python train.py --n_layer=11 --d_model=512 --n_head=4 --n_kv_head=1 --head_dim=128 --d_mlp=1536 --vocab_size=32000 --activation="gelu" --norm="layernorm" --norm_place="pre" --norm_eps=1e-05 --positions="rope" --rope_base=10000.0 --rope_fraction=1.0 --qk_norm=false --attn_scale=0.0884 --bias="none" --tie_embeddings=true --parallel_block=true --init="orth" --init_std_qkv=0.0178 --init_std_o=0.0 --init_std_up=0.0178 --init_std_down=0.0 --optimizer="muon_variant" --lr=0.0093 --lr_mult_up=0.679 --beta1=0.95 --lr_head=0.00564 --grad_clip=1.0 --warmup_steps=200 --schedule="wsd" --decay_fraction=0.797 --decay_shape="sqrt" --final_lr_fraction=0.0 --batch_tokens=131072 --seq_len=384 --doc_mask=true --z_loss=0.0001 --train_tokens=964900000 --steps=7362 --dataset="wikipedia_en"
Each number is 500 + 40 x the weight over its row's rms, rounded and kept within 0 to 999. Layers, rows and columns count from 0. Numbers have three digits each. The size before them is the row's rms in percent of the matrix's.

# layer 8 MLP up, 1536x512, rms 0.0644, rows 929-956, columns 256-511
129:507528502523521546524488484501510523431437511550457538475510486478528508510522512503359521485493433478468444511517480575479439553529447536451492407450534479496431478505579486500471495476511451533437495488467492550533516575478457458413539484493456575455532509517501517554456495494498498514551568531511469508425461557503509517499511483534477509488461519517506567408565525528503543463497538435520470518515471596503528519533464465468522504473506450571529485554553560457472494523517493505478462520491511474509445488399508527507516470462562486499529476452504486484437531447508424536474470561475427430531539519549479473471500472503418537516450505496508450480500558516490490449527432522512476491511470451478491518518450475575467512558480488524501485521446532441602502497510449
102:494481503500474583523485432465513536560482535591545405511400563497531541526502479508460559490561501492589584505489511463493537492458551528435509514449528502526499498452492487490443494521517488488551471505538536475520488487547456515537463532490493473520509509530459576519461487446481507510460540473538480452541484500493540494559500495496477504469436505477457485532444542515504530480522523502507557486528514445505478513530487373517564505474532521469435453459476557486511472535470569471500532460570495483423530470520503479525480518470533512483519437507433521469497418421457496534506507542582532530453519534478499485421492471506571520435499514458430511454479512461512513466514523468505479464564426516506542468463486557462518488450425496442567530475506453514490491464535550
097:546509555454481541492436457517522509533489516527480490475498483514535548514505529490417453556500405479489493524568541494508567518534510427511484540484459527539491465504494533476418458521516543477451504445469532450405549443460482585491556566480513615483444411475511467499480484513596504591505487495470500474516566454580481419559559533462493492477505490487442455444425518569486454515517452535511572479489486509511490553589513459455532531478500566461526508497540460463494495528493559519525514510465470484430495540570517492479530522505483540444560441476463504472541524495488447525474510478531514413503536519531502447485512405446575530498548479560570488574477540475481545501530462484519551582514548488520526493548587575486529473505448478459504521477442459540484452478421556
102:554528514521495507520468450539514559564468543532531535473384528446530537544467540488472557491556466443529495559463469479472450527463561461517537458535443515486551497545561436470458496468475455468491531512496453483466506515537518513478503500409472540454472507506489485520491520527515486502547502539497540447500437471487576530538488430511589479470446515487502598472470440543535526494479497493465463497464549546464570549422440464539553474481466496447422487448471517396527482562487462464447510468524574515519474512504469456506460524525443546427492487508464516480552495509506524509472570498489547516537455500585481499507502474522532547458473627488437448436550521511510503461573472502556488549500403546526428530474506556495551461486494550524530495502540510453495544503509544
100:511498454491505501495488487519522497474534485492555491566515516505476461578455521494485487474524455510497529561460514519480419561519482460470467561473528523559482524553504510475532464523436550504523525493531483536458470458496478513521494502529532565472481561517497426455517507501543461502497511445508477475531537483509485552446482506548512467509651525490431479523469554575490496493562497467491456539518460501465493513521432558569533435454475519536558566510522482560453519496516404530479469537525474512469531495506462455479473449525512531499591472471443460509569475495569521478537465468494535560439484459454532457428420479468513465573495477532490581473480488509452524523519413514496510429449501494451459433506447547456515543526442474435450463550455486455451515490423520
100:457566502498496537521488514434482529494443474539481496482465435508524501470518496508519543463528586469472545563487527524459559577521553516499568523426436568556456483493487488500521523499502538459549421507504530499477525545465475452512437469512492539481553535499426531430527527508610491481521572529519492483539475431524478486508481518488514521464461537443509557485514456538432528464535515467520548547464440445505473520583483501572512504540467503582456443458435421516485517486578471498458483494519508467482502482464524483526466490488506519525499517535414493437503488579484537533497431540496525544420526515464496518496520489480476515451526535517540533559565512495509448512531523552630503547513538473522516475457455460542510507544421515608440461555503484391483498473477480
097:542491470486457477460447467501443535475426536525546554511501442449521528519490485449486482512530478498517446489527498543467476535575524555570547539493499532456562547571596521468458421504499460496536507439462441600486543493448547537518525557441478505455492512530522532432423539476522498493558491508466482523473462528464519529537477481506490541493506508430479443493484515464455502525465433499512514551465556458467503490518451472545419504478459531521495469513506539489550458493419456526492520520454447524484556574483497553507528523560424572497481508477499457564587455422470559485529467594484506531453538516532456512496520445534437513476503488496481472542504571506483467497417529599552534534591456425539458486450556528471540483416534502462501491493461443509488466481574492
094:410475544443424517510407446435505473483527488503569471512482537472447481462481547525584421493436560528424610516538496442531501522470515534505546510519515507429499526450510534542487398479523435519510466523521495511544537437440560507550523476518520511502544404458470582506439481435410440501491500458583431492529551531461527487523545578554451465537494536511525485481488464520422429486532493503616485560502531505536569463526534521566371535500464502521470537478488492502513508508518541524536527459502484465493485524492501516483536487480466458536495498479484516512532483476414567435578543499442602507515504537518460591546455535432530474510495540483505446531500512480511504472431512499408507500492526515464519490542548501502439521546516441465541524511483523507519474459483499
098:476507508505463592441470479475503505482528408615514402536546498489512481466523504472533509511496492447499480499506545452505514533460463509493486545512572469492466611582465498531504455529513531481445507430520504547523478541483487527463513518464530468548535524530493522508532511471498513534458389486467466498462500505472413401508510500506477480481508446471453533540489431498493500447535502479481492565479544518475532508494481469479449489457503422456546510457446526537533493542503515496573507458477561458507429535461530452551492518502522476457477454499466561497564414480493443483510489564539540488437518561514523487462563471461453432454526517454528482475511485479498481564545523510473540545478505528443567503559475533530455501461461515607504444452474505412511518492453517
098:573501519464504462585523472458535542507498572517530528566516544524476502442434558499459465454524480596517499526584549451473531466540491505530506523593517547473492490412489492482436466437506525513463520471491552486484561515503571531497512478479437531411505512572551513541516499531553515495446528432442529440531506508490472488540500491480484459508432459451449510508541494476426512591567570512514519494541496489484460452443439522455529508538439530410473449501424453485468483520477469531512494482459500470430476517453550436473457588466548545513560532499499466542571511511506538588531441523562501522461551475482437452530512456528582498490505544476546438480469537566455478529497476414535496533503503526513456531473483534515482507448492531475465488459569489524475518583514515
101:484521535537505461462486480506514509510486512531472483543451624441515544515589470481472485478501496506452589456528593445353521542506464562464504557418522525471538500485513513491499524495420569557486554489611540492538476464553456516553441509457460519496516502550502526516524516544554579492495522489513459531506518455491522489554439489455475494522450492458482514481565530484475533492548524510450481555497528474490524470562480506495449465467468428527486533522565558540490568521522507597506552440544442478474442525529474469499488554523490486551529522499529504491486506482508431533475440457527545602473456517535479488537487475505458546505469453497506458508518497498520474480468463476423540456473451567466515506511481454500545496483488536487448507376488504539535486445413519
101:489451482465410482472496474513555524482469525493484514478491500567531415455500480552484520491506504546461537513532449485416519523445505487503454564514453471437508496466490490434535527507503518488489423530508437567509507451512534447529462461487510529472506549494518456439637536524483456522415478449468537513492470441495496462544497483543511527495485502514434624472525421504490595486457485539559480574522548501501544486515510525509567449536497533423541499519553481496538464442519445561544548495517533552519480545475555522443454505464521533448465525529536476452578443518431494545477507572483487546523462570548507490470459534464480451498524508453510464575528613536483500488457440470519483554461522495459461508532480407525440474547507444555534561546441511506496502446549485
100:469496487493508515455510583514475487514456551502492536538563466535537456517512480542414526498513549509481418502488489522462451520493546575499526454533479503501499510488468520398543463535510449522522494501490509484505506461504440539504472551572451510530489578507508528490429545550499522538542491589549518543500474464509488441462440531530502522524577436470547546494495468527476537525525489556493529399508521497440501489515501489527485487633523504514410522483436502463527401525566524519530486493528538517480479516525472554487505524499465425513482479464544477461472494511524503546533497477464452444493499463417487521554489488512459427570488533507489503504469532582473426537415464480484506480481473473527577512483475467402536486546481557437438424485469438539478603492473522
104:529587429476493505539457472499503539499500446521555525504553504541536475460481461466452429431431529484509494540478522479505424574522540541436503553525416488488509548465576469544455553527597542504503475502513547419485514542481484507477582492519558492461598495507539471469519486385487493467480484487482470463391486498490530511546473500519521472454497478502474495480570521568486458542545534402493479448456476504519479510533533489436472513520496501550512505486564567535546530470480499492534507475489592498430507552484497448488513560489430468478571485486524498483427450557510460483560466503406465505518482483479447427464475490536477501526475515478475480490498539451467498426556536554546380423534562473451505509463386544418549554477556470461538562469377420494525488427483445
097:555427564417558496493483521558462461501509476539488534530520430503483573515521442494451523550469557509512496519532489473488464534511524520440549505498497492494597406570492470472513451493486529495518478505436503486560442506530494455437528491453434506538397448451505540502569552395546500476484525512483456505531448488532514530460530507496442509466474488474523561450422479529485455456543436511533611484462502435467504495427482466498558449479575499475528543534463498429519471489544483413458496497523484444521490481582490548579462418545455502490488540504575483472414506475495483480424444503473526511553492474493474549461480581516513416488517467485522539518462495507452519471501491485427488572532569511511482546504509534488410525477415461566477511432504515535373562442521458
093:439465421564538488441481530506474486483519547483523538545470489502519474473460498488560528442522567470588563457449521488521470517473501492492516442432481537510493494588508508493528502542560498496486492527529475492479474478451457520478576521512560538481557536497455564512482478518490426519525590523423574510519452477489514501594577498495416448392555479489526529534488525478465511532568480475448493533431533540428557524465555436572488429542426505492510472510501522521483493479455493489492437491532418438546484482500547505475569474559504538493554568475519538571541490496454581504559561525578496480440459504532530502519552461500530520452479543475523463471506507584539472497533491519540509544510503505527495450541485527432440538421513541470494548516581482499475586483455513
099:497476480459451513516452468446454477575477501489477435440525563469476491540384493536482481473457597544466559497468515508519505477431487449471494521575446560566528499475534546477542519545484493474479525510410544544483530469568525474433515465466506481486445502465469450568565435458580491546481494452511472468554481491606420527514550519536527513443443511454517500495504490477486530517519521504511494491462515487545519462488466530581445563510537561525478437561563468525460523468388552461527541524430532421512463499503468491569461507508515431489485560493495530473462543441534515509515468498513485473553410522542500563460450553463515563502543498562574498505577593505506425501495473453474557551560548494543576460497508505434534496410520468453497527554457525505409444456544485
104:429523516469509514428464443454553543535526550566509498534583461476449437472614458500575460478516487455484523493603506522478559517598438495416561548566514500420502486546501521539387593505501494537516491485479500464524465502504554449527487495471468544547480541536583446439482457466511598476467490532518475497497476440456557515502495487478472499496488459486479506539475511539457523508516534541535492522510511519461473448501482499492423502504544477495493533462514512474479531504499498564506490513481526426434480507527494539547480493589551501456537493475498587489505500483503538480503476467420518468525526462531565517496530499501547573473502531515488478488558593532506450527485507531499520459562490470504429526452460476487506446507515547475451544551520558499500556513500526
094:491489500457448498411454462478495526388464511479513512543485533532641511584480503545480540495585454514536499531391475555506460526479492511444497541541432489475555500526498546474453450503586495491483541550506500434501509532548475563602484503475506478478541511496491470461491431471543517511483419579464494534441556454510454502511517468536576501494492502457479467527524471525433518584485506458453447460511565533518509558527452495520436462507474530472534524513475523548520493491509481540533500525508557455499457485570538477539537484485540507484515510454499548480543503442466483547506520493468442461453532456599539558473589501504575517518512479469489497556491529549543539555484460494464598470410559484477503446488549504528524492455461501458467437491500512500466498528467509
101:535463513465488523502544579546466482539527480493510520597518464529550448474513545459445480532466467522465499512521485457488456514483474629425475524572508514500495533461470474427409469518504515500458562543553511554562496495591514443469464510516404544475434460509484540575507485462538470551521515517456522533460456535516542431497469506454430454499571477536431519463539468482511433502555449562565454444539496498521513460549532477584453511498441491434511529485485452552482531562471466501470510498491484519488581510541480536436515462553551474491502446493474448473529509418471505485449521453495489521469528527497548548525546512499570514425520438507499500472473427582552556481508510489455528540488545516525554488514492527527490502568528532504543533520433460498526462539501524
101:489552487521543564479534505420523526531484565416522457591495453507540471490521529488473570538543497507452565533541457520501454501462433474473505498497456509561509441514544533420613490474474549471527559432503551500467501487477521514473502475419477518454406508476540476515488511475505499474497459448561536498509535454486447428466500488455482489482554557521484594475532523530445510519440501515576531533530497432483484503518429497491437515486520485499481519505514519516496416530524515509539514454473503542518573455436499472519519518505482515540490566499562446483436463443502582499474537411508521533528484418504494467571553555509468492535504489489485540528476417496467445537484528435479477517499540526514506504535449442437506530540540467459504490483426509468449557524462519
096:481449541479485518519472440529478487543506509477503464459494532470488537561557485498514562455499482472520402453492546484467519458519491502425541539505494583573483438450576537501399507572589529475509451502466487506497474489400519501531564492444460493548442486540446516527533484436525475590508522539575524473450526437458482554515514537494544526504537524462521522578479525526556463433495485481481542456526470513565498465494444473561494448491499493481492531470473452512513566574493471442487517573540483571488544447505490508454450555508460504461557567517499489474593533514482541530457488492468510479442490505499468510416467518485429527544474550496545449545528485510447475544492495443508515489464507535555452466468530499445495450534505531439458490465580551498384490495488503
099:560453548563505467484538475550546541585507448570570428390485490472452445446514463530464500493500469515491554545500496487449506551434549473512486611467479557479518501495495537551478506491480493506552517491500418486519394463512467499483493502509476491530483443509463488581500515540483498457552508499506502498451543501539567465586499543560594469478428532494499475481512452444499436507552515530555397487471473494527463504557453584470506520514513539468530480509579505571503503495572479516576476478548514558495397493560479457520457550523484571519483490507458515560514531478489586511496533487481562481569504540485463538469511408575487497472516528473498487459516503520533502508509512474447553493447497525505572478627469403498488456503485538526498514581457433531504481470481542
109:470480489495528549538463482472488556538520512548536456564580445482574505448521526492472534502432516469514507508533527537473510494503557523483495475527517453507524492501508457457463533459532563505501523452470589493580478463488482540507529470477498566500482553405550469580480451484511469473441482561444503535473520486565453568465532523503469464529424572529510531502513493506429532521484493515519412586427500416510561430526465547459494449480467399537593512573538456565493501470498540579594438573495501531483514434477422443434588520482486506548477471511495512557421468466557515496461459439436492457520456423475431531517466473535483479500462505563465455523514482511481436516535490509504474484523461501552520539494506507453480503479492429534507495484486527484509529452548455
104:515548531506537485529443538444487516504523525487540523473498457530472435564508483529575467555549486410450527475531380446471527523452505455531515457480485513454468491465532488500497481547482561479543558520430463443521495464481563489551529494491462554508554498554511463566476439550513471482537511447506476445479473512486487549520468493489504510507519508503541433437489463487487544512519465490490570505550503489520476478551496484490450545487444585460539531488529545506529461532512497460518491557507502568466473506431537461508460499466448495564561508446525504486569458491474528508500452513472597456489521497546438516507541512499542492469465506533475472499529417541551468436403555494577441505492582468544507557523485545448532484475490558444481477440508500474496494412489524
098:492513527518440566507472485406436504516496522440487483529565507461514556556530410436523467520525503576464475560456466496479472484551460584437556537494483453438439448468574496468558496510538475591485551544465500506522514565538456528486471495512567511608511556539454521512532428496524536487463481488515533509497512513503472509543439504448550483555548479475483558497507511552435440425630498478518481529502525494390483456443513544483504475502488487473405534573521479528483509451504439512500436488515481441515501528360496457477577520502433521454513500494494504479572453478571499502485468536478449446561447455512552445518498474467444494514554465497509538453429552505601574477509522504504507523517492421511466462483522516471542502506517481455445466430461471478544437457444538
096:454436519539454439489529607502408447567482544494466475490456540536575425512487522402497487515551451513490518498518512414513454521542495466521476546489500566430564478524555495529417566602495440433484550531512430486503555500477504482515507542501509500518519528514542505501428511494393482526471527596406485578517510481475488489516474466517457481469468555471450487479528552493477472546536524497463474498502525506527435508537454491468471525484483487569527421470482469513469487512405491466507585493517488566540528485541559439549530451543497554584453504512423567590464441522446481564489470471504547456509466441473530551411488523478559548500496482525515522465551472566489562463510520464466554575434497458515435504468513498521465474580463486531472471490531533549476441506485538
095:478484479508469530505534547485481451550459497488479498616519517487574433540504558503507497438513552499426545494552481545481533502493511490418522476464474486504451531448526480496501569493477456612522488410509493408533553508509529450542451557441476509469504634583565515494500443553481616480511480511462541505564503502474445485510444522468487481500626470506504550528452527467471510505510459557509507563452458463454569506474521482544467485491479469596514462447591526490554543550467502514470538463489510475526511454458474516466490464516514457487457459496504517424481480468472451451520504519503564450535454482479530532546491501536480480474474506487552431516508504480539467537480494505498521534443513515536519543548518524475481503496492503526462545435508520459532592483527516
# layer 8 MLP down (transposed), 1536x512, rms 0.0603, rows 929-955, columns 256-511
136:516529507545500546515503561534551514456508486369472477457479445507473522496482493531482499511528535474513504562500484506499503494518413466482486428514521543472478463469587557506512524507449451526430455477524489549553516564575478486398458521533507508454565476550570462529539541483616454558490499491494556504500484546499471538464476541513592509464484571520515481457585512534479504457494504464497556517468509509499506554519478502507462515508438503502465472514557596507525553479494486484521518498509570537571492588447522548447468510543539448546454534431570521476541524612552428484512527512573501472533410485563516521515536438476499442539457530514484431532456458636423577461537498512514519514541515409543522430492521451579544458529484426480479510497535521485512549518510477
101:475512451555522487508433513541492534471528587459458513494505496539424550536453525539534450535471561509516571537543558425528536497522463496475374437479523449361462563476476523503526440573500445476514490459504438522517458496472525461539501582521546473528511529559509494485490502501563462499536474484534445536465440540449463459511498505479537518463416516521546508534510455482528505432409502528501422529496568575518495489530549530462557479532543574474404541516502542477486495541587474515449531484505463488500536464514480560517514429524520514480502422474559404505483516514504471526508480551483559546481425476487499517518483498509461534472518494480441474531566551495476431523439484491535486472479511534543436472606447475532551509485551493528436532468482485487549484476515578
090:450493475536426544563523496523493466542546457521544506500487579543497366548470522469506514472530557394478556507475465462421434471509496466528459515449457519421502491493513458470539490525535513520507465451497458531485449484524502411463486492470511520522569550528475574475462492503491481541481551570489525453493479484470482530549538536500538523475497512499551486447482450393531513530500543527438445536497495502516479542433565469488512539484492469430520512491500503535470529518451476442475513475528487513468461462456498511487576489465507501572440507510486478512658508408494468485526401543473504534520435599484536560473574510486520456473445551472525489455478563535580473505543557509488446510497485478534592543545491457511445469512486505546563499542496496446471546557513476
100:526501516500438452582470468486583511480499505489495498563464507513453457479528487502501448527457428516506558495474522418416509495510501440513521476486480476467492462520545453480454495512527526522496499523467563452526529598562528478466547503442489495455495463505475571537458531578538471580577461474537483397460510634514519484504498512513520523490420491482495477504518549473593528508461483490485509529422525567456438541466548523554532533474485421534498430514478531490492579502499426464467492528490486473546462519468594517558537565510466510560510532422474475458654480476513548487469526475520446534492438461525516524490491481453559438421475550500488545499574469485477560434516475509562432545566517452480499514538515524577492434489511445558494485503518515479468456532519478
100:348468548529527506508507538411516444458539518437459493451505562460503469456517447442523433474405524508498447549531539460506493486524513474451572504505479487529481472518560570500457564488482475570467533426501509515567518590460447454474556484501491500500459452492469468500549537457522436483497446495488556536526495445489509576549453535469466534405485531486543566475492494497493478479503475440486438493508453520464495574458574443569446486547491508515475502523515561503517509523446500526457460531463489548550492507518525519491524495547437496557463522561531484483479467482522444489548496464507386515444551488504502423462560472453512424516558507562496552578489521507583450476526455480533501507476520475487533561435536494488448475461463448517535562541487532480516464486512537
096:464474452486494579546463554461556441582507484500506591494526505547431502518411553510512482549472476490488554492545495543561435489484434478411447509531554500500448532492480467534422523514471501589487580516473490518506513488527461483494525549484529515501516524552478482509477485487499517504545478511485510439463454511540517503526470496529486580598476465506529471506548516470504485469510480524441415474521456498485510442471499522394488503463494495493450489516521456485509566577470509464429501553488501552566466501534468478431477594540390452457494455483511493489472499486487552484499510465504542535555448558616508480516478473482393549490446483519444545460451531457463502555481533498511525543403457491428576464450547498598459480512509534475532512543527547500514551490530471
098:502511464523515494523460540572552535409510521602505550522518481497467470424503531489395570498462486499512412493569471553515516511484457437387520528506555470554519520446481496547490526500526534533530420517523487456498532504473497503520480487444519522465507469542479432511491491518456527477479531532388610452557496525540468422467491510484490578528559529545486541459482522468543424445522522515486481511487457471480459496566542457455507495513535517531511606538518447459487482463478496433521518489527479493479544486534517493502488471476544571449453483570492482560582522537575471399576525558576494544471466500510494558512427579449506474477516455515433496486509478537428503541478427488479521539439469493514527523499509482523518465537562527508471538498493495508522547458521565
087:477486543501475433518482467528502558530474484458463483519474494505544437514520406508524541528505484502536468523446545457519458547507461476504439581494454526423476468495517444492480535529498487565517444579415562516483470561502485534508463440447513431519565430476642458525514442548477521474529489505506458495411483475499517476452486479501538554479500551471524540588463444443460520514537461504494464545504506460530514549540506547503550481501515430525510453469569447494481489531547513529470465520527420516531515479522466470616508476487474446411489509557496485504464433434484505533467526458478507454540548476477518416513533517529464468585488482538509544483565462518491517549486402554509481503528498577493554532491496484524517447548591472474545528463463483504551553532554565
086:489504514505476429480515555493535566540582444494558445509480532502447477375456512455474530471543559441448488518483604499539448527534538486490538511490537641512513577523522495449502428436552495454512500534503498481498486496472551495504467554489568550472483471575510484550476508493560471410499431530497566458452454579471519527427498524521547485533498497573499515464473427489494424482518480467508483410483523465529552512523552435596481543565524467597475465533513459466481444477424523498539495576477507430481486476565491485509540515502484471548496599493533480514443572489478561561456523556457504551524529469525526481484534511514463422492454435440560526499470505447507494431482444490489468514450525517581534472507538546533447457497529587562455479515531491474478485446552462
096:479490464495479478585542499435563511506497563571551505493526428551449448511544470494454468426497522497592455430502499463535450525518535472461471490538418545439483484468465553584498498540497504545533404498489487460513453526470483559496534510433448510496489509512579506452475493410581564480534547511534524453532527541436442504539518450500511467500454536560478520453604498511493526530538531365528486441515526410456454503476466498463466506439554438446482449453533537489502467534499396488496569520551528482550565445431493506543454438495464580534478504492546528505504498507558502576482502519521572506507511483504458485585479519544516438480510484521432553542465485497543463469515529484415455526429569518553539496463506448540541429524504573551541553482521501547544528448501465
101:518502473472505428494507470491539568499480486639531552531518487535464517499537526528556527470484479527505470547537562475533515484581505522520581470462510479548446505538512507491423464457502529499517489515527412502483499501535499494511570445463481401466500516445507517507555499456442480488495369474538545537499458451439487388507452504483486400528506504469504460471508527471536477492478451536483444478519579512560524544440491518479582498514495450511559542453509500489422509465518467518423471581517510528477458554512513522516526445494491474561504488503540527520537470472532491494491541428522521561565463518541538535466500521515527505477486516467503548542500538451514586595407554484498527493490517523437528490527462484552523507572469548569532452488483498422488524535471471
103:518523501526541521546504478460488462517524487558508477543517470498425546527511495487492421568501516523481515547479546490596563499557534560459525473482555485534557529483500507526448463468460583457490505518418559487455513459481430548430515504502479409539512475537482524520460471495537553502568505523522503468488536482436508498481463508531494483536453488486470456439441492527491465499512484463451604490452510508456490526559514468454510489436463474500461439497446521496436526493465615475438455542459514531461532437513504445552477493503461549490540476450421487505467514487564559468493502444556453547504467443453502499492509451520511524564482438516466524446532442464541460526488544503460547499515514521492500495505489539483569485491472481511498475505491533538621527567479478
099:572490467493494517520532472474468453466492461510511529463461480471461483499468511487435486467536501450516542540580558526558485454497475502469460514464518462467504549549514457576464436537550440455505537482478457592549467403506479491475543519516486527490471554468543436495493399505514440511469457477484501504487505469452520455543536422559523536551508470528550511499540429456473486599443530467497482456449520536534537487536577514485493427474508546494505492423557454512477522467497503525510555486403475466507521423450417509457510576518526523536487530514520550482508544550471458517524506531538516457509496492483505531418484570489492511443576562475527576546484540512522479528526571530544433540494468516512465468487483512541474518460497454444570490572530572515542476415511456
104:503562553503513480493485538472583521441484545472406494545481481454497557457485529568548492464464532522406495478495482459468529522472537474470447536499536430410520496540460497467466534491553488465474505544537482550494436505567415477507463458541486517504565541445557455466539504537544518492514455497529550450514450543487519574509524442502504537496472524480511504503512526485555473463502484469523499508500525474487486475443526563564501480558526567487572553441524548422400537452581442498489531555505554506463452512581424505534469542543516532545517491536513492458527481509522504493574455551544513456526561525445478449525535530480494515463526488471520499570491563558551550488574518554557451591472522447548504487475465442546432496534530474570521477441541544522495480439565532
102:550464584417450526483555508477502490495450446488525518514543518489498449437520501489543542532535530503541516434526504504481483484508522440487508560488544555494543542502475503472552534530482479465551489468475562430437512507475522549451473536510481509490436490487475495488536464520587469554509478481453485456542514504505492461503519561447488471462485487517451453511464492527435490512443503499547576481482565500522592471512604444561483463473472508537492492503513461492479476425541487491528494501489497499504477492584467531487488568525564484543490529484553483450380530516579487555540446552567536528440487474502561375603482553506474586543453533490514472526467515434453518522543519559541493546494462591487539482466415493487511516506510507504576429503576490445450546523582578
102:506520552498500457494498496573438531514493433495498485548505524444496501449448458490491490547512481512537468451535580538565491463509549534504448512515454510531593478534435504523471527471405514524550577452478468433471502554512545521559507516489509511496506434490455537505478529485542487473490492567556422504493491482499509522447508501462438485492489503499536533499554526536479520550505525508495489479480486404547497452460614502474523501453491509547531443531567491544532484531520410569387493414473475531472525462454498485474530556543563515459445496557516548505558516481487514381561558511499496514421415471529460613478467521447548568519503492435518485532454476516472475493492485453442458473471473478543515535550545562580549492405530523494503474471476522446457504483501461
101:450515534464482479503522490469502502587523481455581567469566543497523539511534453472524494487565570472525527475565483482522455462539491526502520477494506459471545496491477493538500512470457547511504492512526411469459484509522582483540492564538424551497511453522525478465472499519512513490499411488501459598463548473501502454481452509517557471439449476447561408544499479496466484532467471476498480564534503566571430476533533461459477504457490567450511460494562541506499527475557498531539590533404369540559483477534509457543472459462515489571487484535427408410577535496552473503482479598494433518546407510514563520505540500453516512514551522524568527479488458568509560514558571430535493546502438496478573542471461510492545474484527507523568517486548480496504402466428501
101:531510447443489460561485513489461549459568506583477500530516513470539501516506559560432497485492476435493515522457525466574498515455535540514454478499452482484472551398535419463500528578428454529473558529539524440522526455567496414490504522490532519488544498470487614459476548478509483488529548458472480535440488504540512468434461449483490514498536490517572549496453379459457501547528538439437519481478452426414552530466518447531442559495532424587494507553504508570582483509540467490536439486441472546474458540465430450479484623470470523529515500537528471514642556562478457435468495517519557511497489482551465476484455482495514497542425519500520526527456442548481496588572515457501561583418517511469498490490513521581516482445442530465470508516471476496429482448453492
093:552452539490463464508437496478437441479567553429542518526423485448510477526481491521540533515463465563540565515541485462469517492480471468495437547429480434540509510475540625456495562494600423571515464512477482501504513545496492453502442544465434508518439528602480459581482542490396472496539485432486500506465525482495492512494478491505529559537498552515475470509450448456489451436474527464432535552510535503474470428525482487421509480502484546529522467545544552472533524488490530439521452502583467455479492418490480531433443470552543450499425547566490455569383478468563474486453464558567496432534560489517465501502430536429471568483459462532533467485518530513483479509474474484514506500580473473492481490516545499483511518507493523510472481555491494470484501468515556
110:400454515539556470582554514510543509516547459595448459451533524471487542511530533480461497463593511535460462513440436517490480507489474516489509593471454495488562474468503464506498458535457540498535481479506538517459487550489535478572534497511590438496401560510526486393537479449502466505564479454526569573502563537541510562499407428500523484505483438521507493513508523457525532502481512484498489487518536511535462558483481454505495522481539487433505459553478507483558555538439515502546562505548417543551507562515562442490519513484535464470560524530484497524527483450501435427554540493594505507517492535535472514429461556489552558494478562447594487507468506492488464492505505526489491494525589508452404503498470545507496484498490547505481500480439501505567539441482495
099:513515489524517525518526482521469506524527501597473537522486438502519465522520584490494477474503495516427511515543495518455497468494469598457515505490538508523483480543559472459420517528539448567524503522521499516553475483525487467528500441560548532440499500497559536507498465517569438519459517525420479459471489477501533474479519490461481547565527549527458549468555473501444534534553521502492491534457511533535511490463568516503534478476513442497466474547555469413568505423443554442552506524550505439528517541501518530494492454509470500499538466508477607493451563521526429519440473472572397443476473542582490524466557544474378550523490506511505454495467581537507513438532455501485451478485514486499568396552503535526515452481455477524523521551538478600505441461512476
096:483554538497500466566484584496502496471556505446544491461407511473504507464437516452489469525431448520423411541520434570561459487599473469507580486480564448494514498532555478512514518569461470457540552544523485533496463481575551505562506468434445535484496507447408504507418532524436485564495530541480440470520511541516549487505519508420525553459442531483514464439423542547443507550540460498498516486508468449470513501478502473462539438550547539565449505557542530482504499476459548536469569473438544494485506459474546578504479461468519543506550470511450533509541457467534469471486511484419459463506523489467574526538472485486538543486493454503518510445507538446519416448441563572464467451513469499407584483515535497536530517526472541538599458536427459455459475477519476
096:416490514450511487467491507493476492518528450483491512575480440463489567516597472459517564467579508404532414540483470508532487477537388513497539391551457442491442520541451448545563573478532478495555501488407510497555576538511569539484501532482497533518551562500497520455462537521549473503435526527513491532505479537566517521458503526519486539497478550453418454488442440462520485441459508507485641545505605591475492479486468407450514547492498473483536473443469460506483472479440504461444495506491561433493515520466555549553564482458555519464616470467559507469532496505440491479513399520482493484458453492494539449500470519471567497474434535548486529542518494386485511556512484501474458457494443476521451456394472539432540542526463510456512527500468543545412460581515513
106:494520499541506527495506498487499471525473565478572508537480475576494522561550455572462446516509552479579571471466519547540504478537533476523509415475471481439560474486511510542576434494624450480500467479531496459483522533524544506531403486546486441458517458486519556464544533502523486454567517529496446483423521517439544554504503493504563522504522474536574425559458556585513538453487519602509496504556548467505522470491493451471446452530544462479476463487534507551529488492424531486530491515476525530503466520522478503551517546517550456472470502544508481492621408467456472469482490573470444485499482458512532554486508472439468410537483462528552506570538490524595502474507516499523525502550569528564540590419508463412480478488500510502448480447552508503511492516490477
103:524452441457450559508504497511465494540436482576464539479491535484531480527550466550536492546519497446534471484563474454444537453493526573497520546477427456427483457478474403529474492476407497485508559529471493523592526527492567478465531513508509537527579453537481474520525574535490506509465532476506492490507490545452546492514590509497528561489430555440521453517508434467475472541503539445472547451487491398507493481452461484581531537538474550472472489479452507482494478560501557534519527537531552503536527498491488495424568547547532530478473516516488377452454417567512526558518515468443448489491511488492483487480426497478542456467483583500541518455441507545483549500527424475476522419510452507476577483457461540488480558487416469473463496545562469546481502535508508
094:484540418518451487542470563529506452553505487608509539491484515506500486479480465566483489470588507514509502484552500482545541436483448431523486502501493560571526525493574496489535514419503572449539509498579519540556556518440495533508514514408493552424524432454503579474492579435463512473515482481485500497457442519557493482528497517459541482431492453534464416535441483411506548550396499503527442543503503436470430444498404478493489530442476410496528529512455605525501460507505491494474539512490500500509541504530416543500523541482507548584535461509468505534349543534477539490453567508522493477447488521521434497477496497461455469509513512510419484510529470565479494501460525530540416435492533485492522507491493458489397496554467505453526495524451484508451463521580491
093:412561495419507561516488487475541489437499459337478484495525538414487492530470531622488553493583479540522451488502444507479491507491458552499507483489598494538523535454462548424505500496485504545545526563515539515489439491469433497512470502471483528484465480501464505476469565499473542517505489466522517433528463503504578479480451519473490527508508434484518513470459492546536533462477477543511545552480512473499506495462550538570465491509530525468497583503510501497534548476547467482474499492495523498482460500467453536467468538508581562439518538429560455434508566568536488535515523455569498517484528550484476454532472526510568475472527542472478428527455449524518486473478497463484530467540485556473598522545452522529473491430503446441485483446497460532551569440454468